{"n_layer": 10, "d_model": 256, "n_head": 6, "n_kv_head": 6, "head_dim": 64, "d_mlp": 704, "vocab_size": 2048, "activation": "swiglu", "norm": "rmsnorm", "norm_place": "pre", "norm_eps": 1e-05, "positions": "rope", "rope_base": 48800.0, "rope_fraction": 1.0, "qk_norm": true, "attn_scale": 0.125, "bias": "none", "tie_embeddings": false, "parallel_block": false, "extras": ["capped logits"], "init": "trunc", "init_std_qkv": 0.0313, "init_std_o": 0.00572, "init_std_up": 0.0313, "init_std_down": 0.00422, "optimizer": "soap_variant", "lr": 0.00509, "beta1": 0.95, "beta2": 0.99, "weight_decay": 0.0, "lr_head": 0.0104, "grad_clip": 2.0, "warmup_steps": 129, "schedule": "cos", "final_lr_fraction": 0.1, "batch_tokens": 65536, "seq_len": 256, "doc_mask": true, "train_tokens": 434500000, "steps": 6630, "dataset": "wikipedia_en"}
Each number is 128 + 24 x the weight over its row's rms, rounded and kept within 0 to 255. Layers, rows and columns count from 0. The size above them is the row's rms in percent of the matrix's.

# layer 3 MLP up, 704x256, rms 0.24, rows 166-200, columns 192-255
size [118 102  97  95  88  92 101  97 103 101  95  99 101  94 104  99  90  96  98  98  98 104 101 105  99  90  97  92  90 108  98 100 104  94 107]
[[168 131 128 102 118 108 127 158 147 111 122 157 191  95 102 147 121 139 129 163 168 133 123 175  99 145 118 136 119 147 116 153 126 149 150 105 157 139 135  96 164 106 154  90 145  67  93 131 104 107 134 110 123 139 166 134 126 106  96 102 139 137 162 138]
 [130 178 156 116  90 126 132 130 140 138 140 137 149 190 119 137 125 116 133 157 131 149 108 139 131 155 150 173 180 131 129 110 162 114 166 131 115 129 124 162 106 113 129 133 154 127 169 167 135 160  88 121 162 130 177 132 133 134 125 122  96  81 124 110]
 [ 91 124 125 126 131 128 158 166 116 118 157 110  98 114 141  72 126 130  94 121 145 114 142  93 150 132 129 139 108 112 179 117 123 123 133 149 101 133 143 122 157 118  96 138 145 133 119 121 154 114 113 139 123 142 136 128 112 172 134 103 141 188 156 119]
 [111 130 121 174 111 144 113 169 163 151 135 109 127 150 129 113 168 122 107 135  98 130 145 115 137 112  77 155 114 148 125 114 168 124 160  87 101 119 199  94 138 147  90 166 159 135 134 118 144 101 144 158  92  98 116 120 149 158 167 114 170  98 181 140]
 [119 103 148 110  94 163 116 100 129 139  99  79 125  96 131 163 139 121 164 156 123  54  80 116 112 135 116 109  89 111 133 114 152 119 147 136 101 176 107 140 157 108 112 153 131 112 132 116 145 129 141  88 147 152 130 126 129 125 125 118 156 118 127 121]
 [135 156 109  99 113 168 147 137  78 132 131 135 115 119 115 120 130 106 141 130 123 154 118  94 141 110 176 103  97  83 130 166  83 113 105 148 162 126 166 167 114 105 154 127  97 140 127 140 117 152 113 109 159 169 107  97 103 145 119 143 151 160 145  88]
 [125 132  97 122 125 153 129 120 121 186 115 112  93  93 116 137 107 151 150 144 138 109 127 117  94 126 114 125 121 106 105 122 154 134 174 137 131 153 110 127 108  95 149 117 131 108 137 200 205 141  83 140 131 147 125 104 158 116 112 138 109 104 165 134]
 [131 118 159 114 121 105 152  94  90 110 133 142  92 164 101 156 107 113 122 183 149 169 129 105  98 139  97 139 130 136 152 121 144 150 135 134 132 127  99 152 165 126 122 113 154 133 132 101  96 111 135 131 135 184 121 133 121 119 122 106 170 144 159 112]
 [119 133 128 145 109 134  94 136 121 157 136 143 122 166 108 137 112 151 105 114 142 183 162 130 106 115 107 143 134 163 143 101 123 131 127 110 136 131 114 137 170 103 101 115 121 116 171 116 130 171 109 119 128  99 106 128 121 154  99 127 134 138 111 152]
 [ 89 113 147 170 135 123 134 150 118  90 146 135 116 142 114  96 132 152 163 137 153 106 130 105 108  98 108 142 131 117 137 136 161 138 184 138 126 118 193 182 137 107 139 106 113 107  94 130  83 131 135 163  86 154 131 149  97 189 160 154  94 174 126 115]
 [ 99 135 107 142 137 169  79 110 114 164 150 139 139 119 163 113 135 121 132  93 108 147 192 108 141 170 105 114 130 133 144 155 116 106 100 164 124 144 110 150 113 119  96 139 180 154 120 127 131  98 133 178 117 144 121 125 128 120 140 177 145 130 115 115]
 [120 137 132 182 151 108 125 136 168 118  95 122 141 137 113  94 145 148 114 121 137 101  93 130 107 140  83  98 167 115  98 141 144 148 112 116 131 124 145 127 148  86 133 124 158 165 146 154 101 106 141 123  97 159 146 104 134  97 131 135 115 103  97  89]
 [132 124 110 128  93 129 158 104 137 136 174 149  99 157 110 153 101 144 108 101 177 115 126  98 192 121  94 131 175 172 114 163 130 147 151 133 138 115 119 145 132 150 158 139 111 120 111 108 104 147 136 134 120 143 123  86 112 117 138 143 116 145 146  98]
 [108 144 129 125 106 107 162  99 124 139 137 129 128 176 134 180 141 130 133 131 169 106 145 120 114 106 180 135  89 109 126 132 130 186 142 124 150 104 154 108 151 150 123 112 111 134 104 112 114 137 145 151 164 147 137 119 139 110 123 162 155 143 122 154]
 [128 176 164 136 106 136  93 166 127 121 101  70 112 123  89 167  91 138 175  99 163 145 107 116 138 120 164 151 138 161 100 122 171  97 131 138 163 134 122 114 113 118 141 115 108 108 113 111  86 120 137 144 135 112 176 114 108 148 140 163  97  90 112 143]
 [104 104 108 112 113 105 131 152 133 149 112 148 127 155 161 117 103 137 110 136 130 162 153 154 130 114 133 168 141 151 135 153 134  91  98 137 117 127 128 151 164 186 157 156  93 109  84 124  93 140 105 129 140 141 141 128  84 138 134 131 153 115 110  90]
 [115 116 119 124 119 138 120 143 139 100 164 161 120 174 151 130 124 178 166 149 145 132 141 114 143 149 163 120 118 114 143 137 131 104 129  96 110 124 100 129 149 166 112  80 157 127 121 135 163 114 126 148 141 101  73 132 145  68 137 120 104 113 111  90]
 [133 145 126 174 134 142 123 120 115 107 131 120  91 115 115 143 100 142 190 118 105 110 144 181 111 113 113 191  78 109  68  91 135 141 132 163 127  88 133 137 115 125 140 107  92 105 106  94 145 180 122 108  93 150 101 127 169 135 169 132 121 129 142 111]
 [138 126 105 107 170 147 103 107 128  85 166 130  88 157 150 179 146 112 123 137 128 162 131 170 118 175 112  87 146 127 139 121 121 162 128 132 111  99 116 156 101 185 152 128  75 120 118  29 134 116  95 159 142 175 131 135 110 122 137 132 100  97 123 107]
 [112 132 152 109 125 120  77  66 137 156  92 131 120 106 140 139 119 169 126 126 104 125 164 105 115  97 161 105 128 111 125 116 102 123 112 143 139 174 128 122 114 122  91 124 124 137 122 141 151 120 140 159 131 134 164 143 132 143 135 129 130 133 155 145]
 [158 131 168 117 170 114 108 105 149 144 150 137 124 164 122 162 151  93 161  92 102 109 144 147 143 142 118 149 162 117 137 144 135 113 115 110 156 106 125 185 148 144  95 143 167  80 127 172 131 103 111  87 123  82 138 178 107 137 142 131 141 134 104  84]
 [115 131 116 145 124  84 103  98 128 112 159 115 135 143 136 123 168 128 111 138  95 140  99 108 137 165 107 151 153 113  92 156  97  96 145 127 125 112 156  93 144 129 125 138 106 165 149 162 141 150 115 132 118 139 127 131 113 136 127  64 130 133 180 130]
 [112 101 133 103 179 128 199 104 108 147 135 132  95 143 139 124 180 117 117 108 112 127 163 137 140 112 163 148 129 139 165 185 122 150 128 131 164 151 163 137 148 146 146 148 101 111 117 127 164 157 125 101 135 124 129 147 128 109 131 133 139  97 139 123]
 [150 134 135 176 123 105 130  90 141 148 140 152 173  95 141 158 161 131 129 110 196 144 144 100 106 118 118 124 136 125 113 127 108 120 111 123 147 170 110 124 106 148  68 123 160  83  71 127 142 164 143 126  85  84 162 138 139 124 130 121 120 124 118 128]
 [142 114 128 132 119 116 142 131 111 150 144 185 134 105 187 106 102  63 125 158 136 185 117 112 121 164 168  92 120 118 162 152 109 109 159 122 113 141 150 111 183 148 122 117 105 111 115 111 150 148 157 131 136  59 154 137 109 119 156 132 126 101 109 151]
 [117 139  93 142 152  86  90 151 108 127 178 122 178 147 159 131 102 140 116 154 109 174 126  85 131 162 137 106  90 136  87 124 119  72 116  94 126  92 122 125 115 116 111 159 181  95  93 129 118 150 163 150 115 148 161 142 128 126 149 135 130 158 128 132]
 [166 151 122  97 102 153  85 146 117  79 141 137 160 104 143 104 134 110  85 153 132 141 154 139 144 104 130 133 131  94 128 112 100 131 170 118  92 108 151 172 126 107 144 156 129 116  93 127  72 136 135  92  94 142 108 121 124 114  93 154 141 156 148 134]
 [144 126 113 142  87 172 104 126 126  77 105 112 102 153  91 101 139 147 106 102 111 150 119 122 140 135 128 139  82 101 133 116  70 125 108 101  88 126 107 138 122 144  88 121 166 156 124 139 129 163 119 105 131 126  88 176 167 105 111 129 129 104 151  93]
 [ 85 166 154 148  93 162 138 152 122  82 152 117  93 118 165 160 133 129 153 123 121 140  92 115 167  84 112 125 150 114 120 146 146 142 107 149 192 102 131 122 135 142 154 123 116 138 151 173 149 150 164 127 116 148 104  99 147 142  90 151 153 131 141 138]
 [122 100 138 105 136  92 152 117 164  98 145  98 114 120 123 132 180 132 115 110 116 151 129 131 164 145 133 116 133 154  87 136 136 124 118 106 153 124 160 145 121 153 119 123 127 124 118 131 154 147  95 149 105 169 103 106  97 122 114 128 121 117 161 142]
 [139  78 140 177 131 128 139 118 137 137 124 117 171 142 111 171 107 104 127 119 111 145 164 146 126 131 108 134 134 139 137 110 139 115 158 114 136 111 138 156 133  86 124  78 105 100 131 123 172 156 109  91 109 122 131 121 162 109 126 110 138 115 131 110]
 [127 129  97 123 114 108 140 123 102 134 150 149 105  59 156 110 136 142 141 109 131 116 168 134  97 113 147 122 143 125 100 130 143 154 170 113  93 156  83 123 140 151 104 164 130 160 119 103 103 126 108 140 141 125  97 108  85 100 142 122 113 104 170  96]
 [149 129  44 125  94 135 165 140 147 117 112 122 169 140 143 115 120 121  98 118  82 158 114 172 157 136 153 148 128 139 108 157 126 132 161 129  82 120 107 110 133 113 168 113 127 133 153 143 162 140 134 113 143 171 156 101  99 145 134 141 137 127 108 106]
 [116 125 164 135 145 118 122 122 127 101 141 109 144 127 133  70  70 106 134  99 134 152  88 133 144 166 139 136 144 132 109 127 146 122 117 147 136 181 128 157  92 126 122 144 158 129 120  88 132 122  87  98 176 115 121 143 127  79 146 111 143 109 193 104]
 [142  63 157 175 132 119 146 127 132 107 154 118 112 117 111 142 115 142 129 121 121 110 157 144 155 116 131 128 129 135 130  83 113 147 137 110 101 130 148 123 125  83  87 185 164 150 121  74 124 141 182 107 117 130 107  82  96 128 103 169  91 148 155 103]]
# layer 3 MLP down (transposed), 704x256, rms 0.222, rows 166-200, columns 192-255
size [ 91  98  95 106  93 113  99 103 102 102  95 101  96  98 103  97  95 100  91 101  98 107  98  94 102  98  98 106  98 105  97 110 101  93 109]
[[145 130 111 136 112  95  99 127  98 164 139 104 130  99  77 127 146 132 112 109 133 116 138 154 138  88 126  87 160 142 179 156 136 116 125 163 157  99 113 134 137 123 129  93 111 157 144 146 134 128 162 147 125 104 133 159 136 102 107 150 180 138 103 114]
 [143 116 154  98 116 113 118 113 151 138 124 120 123  93 137 125 169 174 120 141 126  94 156 141 143 123  91 131 105 103 139  96 110 147  96 125 117 109  88 126 135  89 163 169 158 112 173 149 123 171 161 153 126 160 158 138 103 120  89 126 110 140 100 146]
 [101 148 135 140 140 120 121  91 137 108 156 127 169 143 140 116 152 113  98 101 157 114 167 133 128 153  92 105 109 119 145 117 162 121 147 136 127 130 136 125 103 120 135  90 160 121 115 138 135  99 107 100 182  91 122  79 119 125 114 144 114 105 102 114]
 [124 148  88 104 147 178 119 129 126 136  94 171 102 101 151 125 113 126 134 123 113 141 107 163 117 110 104 129  83 126 127 149  86  73 152 101 128  99  75 113  98 111 144 109 182 114 134 145 127  89 119 126 154 116 102 140 129 137 139 116 104 151 146 103]
 [110 150 116  98  97 143 108 170 126 113 138 160 120 146 124 117 118 124  94  90 165 138 163 153 118  83 161 134 138 116 112 157  89 126 119 148 137 132 108 161 175 114 130 128 118 148 144  95 128 141 114 117 104 138 137 139 155 118 118 152 104 113 180 160]
 [158 114  90 130 116 123 110  40 151 142 108 140  93 163 155 136 121  95 137 159 182 110 111  92 125 150 117 166 162 157 117  87 141  88 101 130 152 131 122 122 138 113 126 123 129 160 136 138 145 117 152 126 138 101 103  93 130  97 127 123 144 104 151 122]
 [166 122 109  96 116 120 115 138  97 114 129 123 176 144 122 181  94 156 101 122 111  94 154 112  87 142 114 171 149 178 138  97 179 137 110 146 116 111 202 105 115 107 109 121 156 138  94 142 158 146 105 104 147 117 115 146 136 125  87 160 105 143 135 106]
 [126 118  98 114 123 117 120  55 175 142 155 182 103 133 123 144 166 108 126 121 168 142 128 164 103 124  85 130  79 105  92 105 105 130  89 117 132  91 105 120 109 130  99  81 175 171 112 146 155 138 156 157 137 147 144 132 123 114 138 131 183 153 124 126]
 [116 139 106 123  65 127 104 139 123 182 118 116 147 141 100 104 128 111 101 117 143 145 114 115 128 131 172  89 123 171 112 104 158 157  82 126 125  99 127 143  83 145 141 139  91 109 157 155 130  54 141 123 144 107  84 120 132 107 113 100  92 166 105 119]
 [148 102 138 125 128 163  96  91 106 132 158 154 127 108 171 134 140 135 172 153 142  73 122 131 118 115 109 125 142 126 107 128 136 131 146 124 135  94 152 134 147 152 105 144 125 127 124 125  61 157  95 141 136 200 118 147  84 132 122 119 133 134 102 107]
 [139 135 107 116 158 128 170 145 115 131 104  99 136 106  64  66 124 145 154 131 160 101 126  82 125 133 145 156 131 105 102  99 177  64 113 119 143  90 159 113 137 147 128 161 127 147 159 136 143 139 132 117 138 116 122 138 188 155 143 131 140 154 120 119]
 [194 166 101 136 125 114  62  96 116 137 131 176 138 114 115 137 192 126 130 146 167 110 169 119 156 132  94 110 140 139 101 142 137  87 173 170 104 143 156 152 114 119 102 142 171 154  98 120 107 137  91 149 125 108 178 144 128  81 141 119 162 132 121 152]
 [129 100 107 141 164 135 120 130 108 113 136 121 113 123 137 140  88 114 138 103 141 117 130 145 140 132 100 114 113 156 159 119 119  89 171 121 120 122 127 151 100 119 113 155 113 123 108 139 129 138 154 112  98 195 101 152 129  95 124 157 129  79 132 114]
 [127 117 145 102 138 143 129 132 179 117 107 105 145 122 104 134 159 118 143  61 122 101 136  54 143 117 152 130 129 161 163  98 131 150 120 125 142  81 111 131  92 144 101 168 111 149 143 123 139 128 155 107 162 134 106 112 145 127 148 117  82 119 115 100]
 [110 117 132 153 149 113 103 123 131 113 179 144 126 163 116 161 103 138 111 124 105 144  94 157 132  91 114 141 107 126 173 132 133 109  89 115  97 154 126 135 113 152 122  79 117 116 142 109 142 166 155 134 133 118 139 121 112 126 141 138 114 148 132 101]
 [125 160  96 116 134 147 133 156 160 141 146 133 131  78 113 141 122 137 161 101 130 155 112 152 139 132 123 117 140 154 177 133 152 179 131 122 120 120 150  59 134 131 169 138 106 111 125 130  92 134  97 136 112 161 142 148 137 117  58 155 118  70 126 134]
 [136 154  85 131 159 158 108 153 157 136 135 113  96 137 130 141 111 115 139 142 127 163 115 161 119 155 128 125 127 147 134 126 128 136 147 107  97 161 104 160 160 145 141  99 174 167 112 131 132 117 183 113 101 140 117 122 101  95  98 113 103 144 130 117]
 [136 107 131 115  96 123 125 102  99 131 152 163 149 163 104 114 115  89 125 132 172 130 143  87 133 157 106  94 105 116 150 143 118 127 107 137 145 139 100  99 111 162 122 156 142 121 134 102 102 112 151 145 157 132 136 150 130 137 128 108 109 159 150 121]
 [164 111 142 147 153 101  82 127 105 126 133 131 115 161 106 130 137 108 143 169 166 160  84 106 123  88 116 128 122 159 126 119 197 187 136  90 178 101 125 127 137 135  88 164 100 110 117 150 137 160 164 152 166 101 151 136 129 105 125 142 134 105 116 142]
 [159 115 163 168 139 126 144 132 140 160 124 105 143 121 145 164 149 127 135 109 123 112 130  65 156 129 124 116 103 145 124 105 161 134 124 129 165 160 140 145 158 102 118 140 156 151  82  73 118 110 107 169 162  97  94  76 162  91 125  78 158 103 106 138]
 [146  88 158 139 155 106 133 134 136 108 146 147 142 130  99 144 167 144 124 114 115 146 136 137 145 153 126 147 150 113 122  98 115 133 159  83 142 101 118 111 126 155 124 118  93 136  87 139 114 127 140 141 121 105  97 143 134 157 146 105  91 148  83  75]
 [144 138 120 120 113 151 136 120 126 141 138 126 169 128 159 103 144 140 135 159 105 123 126 135  82 100 113 130  89 107 128 108 114 125 155 140 135 150  66 125 103 124 109 135 102 145 117  80 108 142 111 141  86 119  52 120 129 103 146 106 101 169 166 142]
 [140 143  98 120 179 117 154 130 133 183 102 102 143 130 133 112 136 111 126 143 162 151 122 154  90 110 121 120  99 121 119 138 144 126 144  82 120 153 156 104 166  94 124 149 119 117  92 116 128 147 138 135 110 144 103 156  89 177 133 113 140 151 104 120]
 [122 138 151 152 104 144 144 136  90 154 140 146 143 102 137 171 157 123  90 139 138 105 166 119 126 130 138 134  93 149 109 120 121 168 123 107 139 115 115 142 154 110 107 119 155 109 110 136 160  85 154 127 118 113 147 170 163 120 139  73 123 111 163 163]
 [139 119 118 150 129  94 118 144 118 131 154 130 131 108 116 114  90 128 110 112 140 117 135 105 121 138  95 120 111 165 125 146 109 125 178 140  91 138 170 123 158 140 144 153 128 130  97 103 158  83 201 120 119  85 159 131 111 119 193 108 154 172  96 173]
 [106  95  73 129 135 109 130 143 138 128 141  88 161 121 177 148  98 110 135 137 145 160 144 118 116 171 132 124 161 172 118 156 153 113 166 196  74 113 120 116 141 134 127 152 141 185 137 164 103  93 160 133 139 133 113 152 128  79 164  84 101  92 115 123]
 [ 98  88 142  66 128 166  93 128 109 124  86 147 114 125 163 110  98 111 123 134 140 111 111 121 123 162 136 142 160 113 169 109 166 121 151 129 164  91  87 137 127 146 149 141 129 193 142 118 114 116 167 134 135 112 115  78  49 123  88 112 133 146 182  94]
 [125  99 154 139 102 138 100 171 156  71 121 165 122 118 120 106 145 103 169 118  88 140 155  94 125 162 147 151  87 107 120 134  99 140 119 123 116 116 145 138 125 152 129 130 101 120 108 164 119 125 135 152 120 147  76 167 189 140 105 130 103 124 144 142]
 [173 124 143 129 118 173  97 120 130  76 138 112 106 130 121 116 132 106 173 134 153 163 161 160 145 149 141 158 155 103 142 123 134 123 126 153 127 146 138 121  90 118 136 129 107 149 138  88 142 125 134 153 165 161  99 137 123 112 116 153  76 143 126 134]
 [130 137 109 121 107 128 124 132 138 172 102 141 121 140 142 176 156 108 100 155 141  91 138 125 134  96 165 148 102  90 109 156 136 146 163 144  73 117 154 122 151 198 115 137 135 141 150 133 127 147 129 165  86 104 119  91 156 115 124 144 160 118 146 146]
 [117 133 111 128 106 187 135 134 112 101  99 104 120 100 118 106 135 162 121 140 154 135 113 120 119 124 123  91 106 138 114 133 157 124 122 170 130 173  96 127 100 141 128 128  71 150 116 105 127 138 131 125 125  98 113 112  81 125 115 147  88  87  91 131]
 [149 128 131 126 168 183 134 124 135 132 144 123 119 136 136 138 121 101 120 125 100 113 153 113 121 173 127 103 118 170 131 147 120 158 140 115 158 119 129  94 130 162 144 112 138 105 129 124 155  98 124 178 125 123  79 117 192 102 137 104 144 109  92 105]
 [ 93 140 135 123 129 129 140 108 134 137 136  84 148 115 175 143  97 117 128 108 111 146 124 101 103  92 133 138 102 170 129 151  91 116  99 130  86 134 103 147 104 150 106 104 101 146 126  92  98 193  74 176  90 118 116 115 187 144 170 146  83 100 168 128]
 [181 104 150 170 132 130 144 132 129 145 156  66 113 192 173 141 104 141 110 149 102 106  92 133 137 119 148 124  92 136 129 133 138 112 106 119 141 133 141 151 139 142 148 143 101 124 127 112 148 103 162 159 137 148 159  80 127 118 140  78 114 136 100 121]
 [149  92 113  65 147 139 115 121 163 130 142 144 122 154 140 118 142 144 117 163 124 149  93 120 136 126 103 120 145 114 167 130 102 104 155 122  96 124  80 113 116  97 139 144 108 137 154 158 127 100 119 106  50 145 138  96 135  90  93 190 145 137 136 166]]
# layer 3 MLP gate, 704x256, rms 0.233, rows 167-201, columns 192-255
size [100  98 103  86 100  95 103 104 103  97  99  97  91 107  94  91 103  90  95  99 104 106 111 101  97  94  94  87 112 101  94 101  89 102 103]
[[115 164  72 168 105 126 161 101 118 114 112 144 103 160  85 103  80 128 152 154  87 139 121 128 130 112 131 140 146  90 161 132 142 139 160  98 139 104 106  98 140  97 137 169 133 162 115  95 141 152 130 144 113 135 135 151  92 120 113 140 170 124 155 128]
 [148 128 102 116  96 148 176 138 129 124 104 172 135  91 151 172 133 102 128  77 178 161 124 145 133 131 122 161 148 141  77 140 111 139 124  69 102 106 145 174 151 144 121 138 142 141 102  96 176 146 149 156  98 163 148 120 142  60 127 153 154  99 136 151]
 [149 163 120 109 133 111 108  83 122 125 123 161 153 127 140 147 135 108 135 129 158 111 136 101 111 137 102 107  87 107  87 138 123 104  55 131 191 112  97 137 154 146 160 149 154 139 153 119 134 120 129 130 148  99  99 143 112 119  95 172 120 129 136 160]
 [147 119  93 147 143 154 175 141 134  88 124 111 162  94 161 121 134  92 147 156 157 122 114 115 144 127 104 130 133 114 130 106 146 130 119 144 129 146 125  85 163 125 119 133 111 137 126 108 140 135 117  90 105 133 154  99 157 114 139 125 142 127 100  90]
 [120  92 103  87 124 184 113 123  89 173 119 136  95 123 111 141  98 110 164 136 125 172 129  94 150 115 167  99 118 113 140 141 102 107 102 114 167  92 167 119 104 144 105 122 136 120 134  96 108 133 134 111  90 128 112  95 128 149 111 167 129  85 168 105]
 [101 165 108 127 103 154  68 164 129 129 113 145 164 106 120 138 131 162  87 135 128 118 175  98 134 141 122 113 120 153 139 120 120 154 147 147 130 114 174 139 156 122 114  83 132 130 117 126 120 140 135 140 155 167 150  67 159 116 135 135 131 155  99 128]
 [112 106 157 132  91 173  87 133 140  99 112 127 139 170 128 125 127 142 137 116 110 145 151 103 141 119 163 139 128 125 130 139 136 130 116 127 123 113  98 129 140 103 104 121 121 153 120  97 156  92 151 118 140 105 136 121 125 132 111 149 119 144 139 131]
 [ 90 133 130 127 111 119 107 151 119 111 120  86 134 195 132 124  86 112 129 162 117 150 128 130 102 143 113 169 122  84 105 164 123 129 129 138  94 183 161  82 109 111 153  86  84 115  95  82 110 152 194 108 164 116 165 128 147 129 113 175 142 139 158 133]
 [ 98 132 129 145 156 119 136  57 115 112 153 147 130 117 131 163 186 105 133 180 101  96  96 177 118 125 141  82 131  97 167 104  96 102 131 155 110 104 160 102 128 124 130 159 126 137 141 114  92 159 127 102 129 129 151 116 130 101 129 129 130 114 160 159]
 [142 128 125  70 119 148 105  58 163 111 147 122 146 163 102 127 150 138 130 108 107 121 143 127 120 122 126 137 102 130 151 140 100 112  96 113 129 118 108 154 158 144  74 146 171 131 153 148 107 150 132  87 131 174 125 170 119  99 116 126 122 118 119 156]
 [137 143 143 164 116  84 131 144 130 102 131  91 131 126 103 117 131 129 139 156 115 145 116 125 131 105 141  90  97  95  81 111 115 159 145 108 118 135 133 112 126 163 113 101 148  99  78 100 142 109 125 119 107 143 137 119 130 140 131 127 148 122 129 127]
 [173 174 102 103 162 123 153 147 141 142 120  80 143 143 135 163 139 136 121 135 147 160 124 130 120 103 138 122 136 133 188 140  83 130 180 144  89 126 115 128  68 138 142 105 131 143 134  97 169 121 155 135 170 135 119 142 106 124 145 137 121 117 125  99]
 [114 142 114 146 116 154 118 123 117 136 138 141 159 170 116 144 108 142 126  75  86 123 101 126  94 121 151 137 136  96 141 163 125 143 120 168 116  97 106 109 127 124 144 145 157 109 101 113 151 139 101  86 125 102 100 114 122 155 103 153 122 154 107 133]
 [171 158 115 118  76 122 148 141 139 159 130 138 130 115 111 114 133  61  93 159 167 130 138 129 148 153 131 118  96 135 128  90 146 117 127  95  70 155 118 110 132 165 119 158 121 108 104 127  99 134 119 151 136 105  94 127 145 138 110 133 149 161 138 117]
 [105 102 137 122 115 131 120 168 126 113  63 134 125 126 124 115 146 136 124 108 143 124 161 156 136  89 137 137 132  83 119 147 158 123 104 157 131 131 121 161  74 132 121 111 130  87 129 113 124 142 122 130 158  85 122 105  92 113 151 121 156 143 151 115]
 [139 147 110 140 141 149 110 132 139 134 118 132 110 152 157 174 115 133 118 162  77 186 146 150 155 162 167 152 113  95 107 117 122 138 138 127 104 112 106 128 139 101 112  97 144 123 120 125 117  78 120 126 120 128  95 107 170 131 117 123 101 113 125 125]
 [111 130 177 162 147 148 123 126 147 135 133 127 137 113 126 148 113 131 146 153 174 118 169 138  96 106 135 127 116 115 100 118 135  81 109 125 128 154 128 140 118  64  80 143 116 118 189 111 131 150 146 117  97 172 110 142 122 119 103 126 133 166 133  93]
 [168 154  99  80 122 131 163 138 110 127 152 115 146 109 125  91 169  94 108 147 133 105 118 127 138 164 150 121 118 140 160 118 137 118  91 147 147 131 120 124 136 126 147 161 145 166 114 118 109 177 132 140 142 141 131 128 125 145  93 112 128 132 123 145]
 [137 120  84 116 125 177 119 130 173 170 104  82 120 165 140 135 138 129 114 133 146 127  92 154 127 125 102 135 139 101 131 147 129 125 108 137 137 118 125 128  98 164 113 150 185 119 137 150 128 128 152 139 119 129 100 125 107 145 140 118  69 119 100 125]
 [112 130 141 109 111 121 162 174  96 142 122  86 143 165 154  58  85 138 165 130 129 106 100 152 126  97 137 137 107 171 131 147 127 145 143 154  91 137 103  94 147 118 122 162 107 123 176 141 125  96 129 126 109 155 106  74 131 111 111 138 146 135 129 144]
 [103 175 146 127 129 150 119 125 149 130 119 117 167 120 122 116 177 116 167 131 115 141 137 122 123 146 185 120 159  83 116 132 128 130 147 104 179 139 160 125 143 128  98 117 117 111 175 148  87 154 155 135 103 106 110 153 109 124  87  90 151 143 107 109]
 [123 124 102 161 147 110 149 117 146 138 125 179 106 153 138 152 126 108 121 116 108 119 109 108 139 136 178 171 156 111 137 124 169  85  92 118  88 116 161 148 126 136 104 157 130  90 119 127 165 168 152 122 150 148  99 132 104  77 113 112 145 139 116 146]
 [185 132 101 103 149 156 168 129 131 125 149 169 109 131 133 153 142 135 130 116 141 115 122 100 106 141 124 144 162 101 102 123 113 142  96  70 102 119 125 161 100 136  97 108 158 114 164 117 130 135 119 115 125 116 116 165 119 121 104 152  98 181 147 104]
 [120 134 138 129 104 132 106 127 124 104 126 114 165 145 133 107 145  83 159 182 112 141  80 166 168 143  94 140 148 137 131 118  83 139 156 117 115  85 120 170  87 127 113 122 144 111 152 157 110 100 107  83 141 127 140  98 161 135 129  77 141 136 105 157]
 [148 110 130 153 116 128 115 145 150 110 137 131 117  97 161 156 153 113 110 149 145 126 129 107  97 146 111 126 143 123  71 129 109  96 118 124 127 114 102  83 117 132  60 111 145 121 154 124 109 171 166 145 157 119 119  65 163 115 135 113 126 156 125 104]
 [101 149  87 127 111  92 182 119 135 109  79 118 155 107 132 114  89  93  62 137 154 144 159 176 136  63 103 131 134 112 126 145 159  89 164 118  82 115 101  92 140  93 113 120 145  93 127 143 133  96 144 163 165 136 167  65 142 129 114 136 122 100 124 133]
 [ 82 180 180 126 119 143  85  82 140 138 132 106 115  91 133 182 158  99 115 121 140 110 127 112 148 110 150 143 118 124 120 135 146  72 125 136 156 207 129 158 133 138 148 130 169 131 116 114 145  98 149 168 112 117 157 117 142 157 144 172 119 141 123 154]
 [129 129  72 186 130 136  92  96 106 103 144 139 119 153 107 136 149 139 121 136 116 152  98 118 113 118 140 119 110 123 132 124 122  91 125  79 156  92 127  89 173 157 135 143 135 159  96 144 131 120 162 139 144  98 126 106 133 127 119 104 123 106 107 110]
 [ 90 123 144  73 129 124 139 111 123  71 125 138 108 138 127 142  85 158 133 140 136 124 135 104 129 135  93 102 139 143 142 147 116  91  92 112 124 138 132 133 154  98 105 130 166 156 150 109 102 114  91 122 129 149 143 114 107 109 132 137 117 159 163 136]
 [184 129 129  95 117 117 180 172 117 149 100 128 122 140 131 123 100  92 121 113 156 125 110 128  86  90 119 134 138 118 106 161 135 122 145 105 125  97 171 142 114 126 120 115  94  90 116 108 144 138 122 103 161 159 162 136 160 139 122 131 114 144 129 127]
 [159 143 134 142 195  96 127 129 129 138 134 159 117 173 135 159 146 103 141 167  98 105 150 136 157  96 131  96 112 171 138 119 127 142 137 143 155 129 142 158 176  89 129 122 102 157 129 133  95 116 144 107 127 118 148  69 167 145 133 101 102 110 116 134]
 [107 113 154 121 154 155 141 151 140 138 105 162 138 151 118 110 130 118  90 138 123 158 196 103 139 134 120 115 145  91  76 134 122 124 113  70 132 139 120 108 120 123 114 104 204 136 153 181 108 151 143 156 121 136 162  96 120 144 173 116 106 123 130  99]
 [116  84 123  99 148 113 133 135 159 150 102 149 155 166 141 121  85  99 126 150 101 113 137 176 147 131 101 127 140 149 103 155 127 167 167 162 135  97 119 128 125 134 118 151 130 143 123 140 137 134 139 133 110 137 111 145 128 169 122 104 151 141 136 106]
 [ 52 128 114 147  89 117 147 157 148 130 128 142 133 155 153 125 114  88 101 120 162 128 124  91 146 134 126 105 120 153 134 130  90 158 133 130 154 118 134 127 120  90 124 124 113 145 166 176 136 137 157 154 165  89 131 149 155 124 118  97 163 140 101 160]
 [ 99 130 102 156 137 137 141 132 134 170 145 151  90 128 133  88  90 104 125 114 114 142 117 147 110 152  90 143 148 115 139 170 105 123 148 121  92 148 146 155 175 149 160 132 125 144 134 148 143 118 112 114 149 121 130 119  89 118 105 156 153 124 116 157]]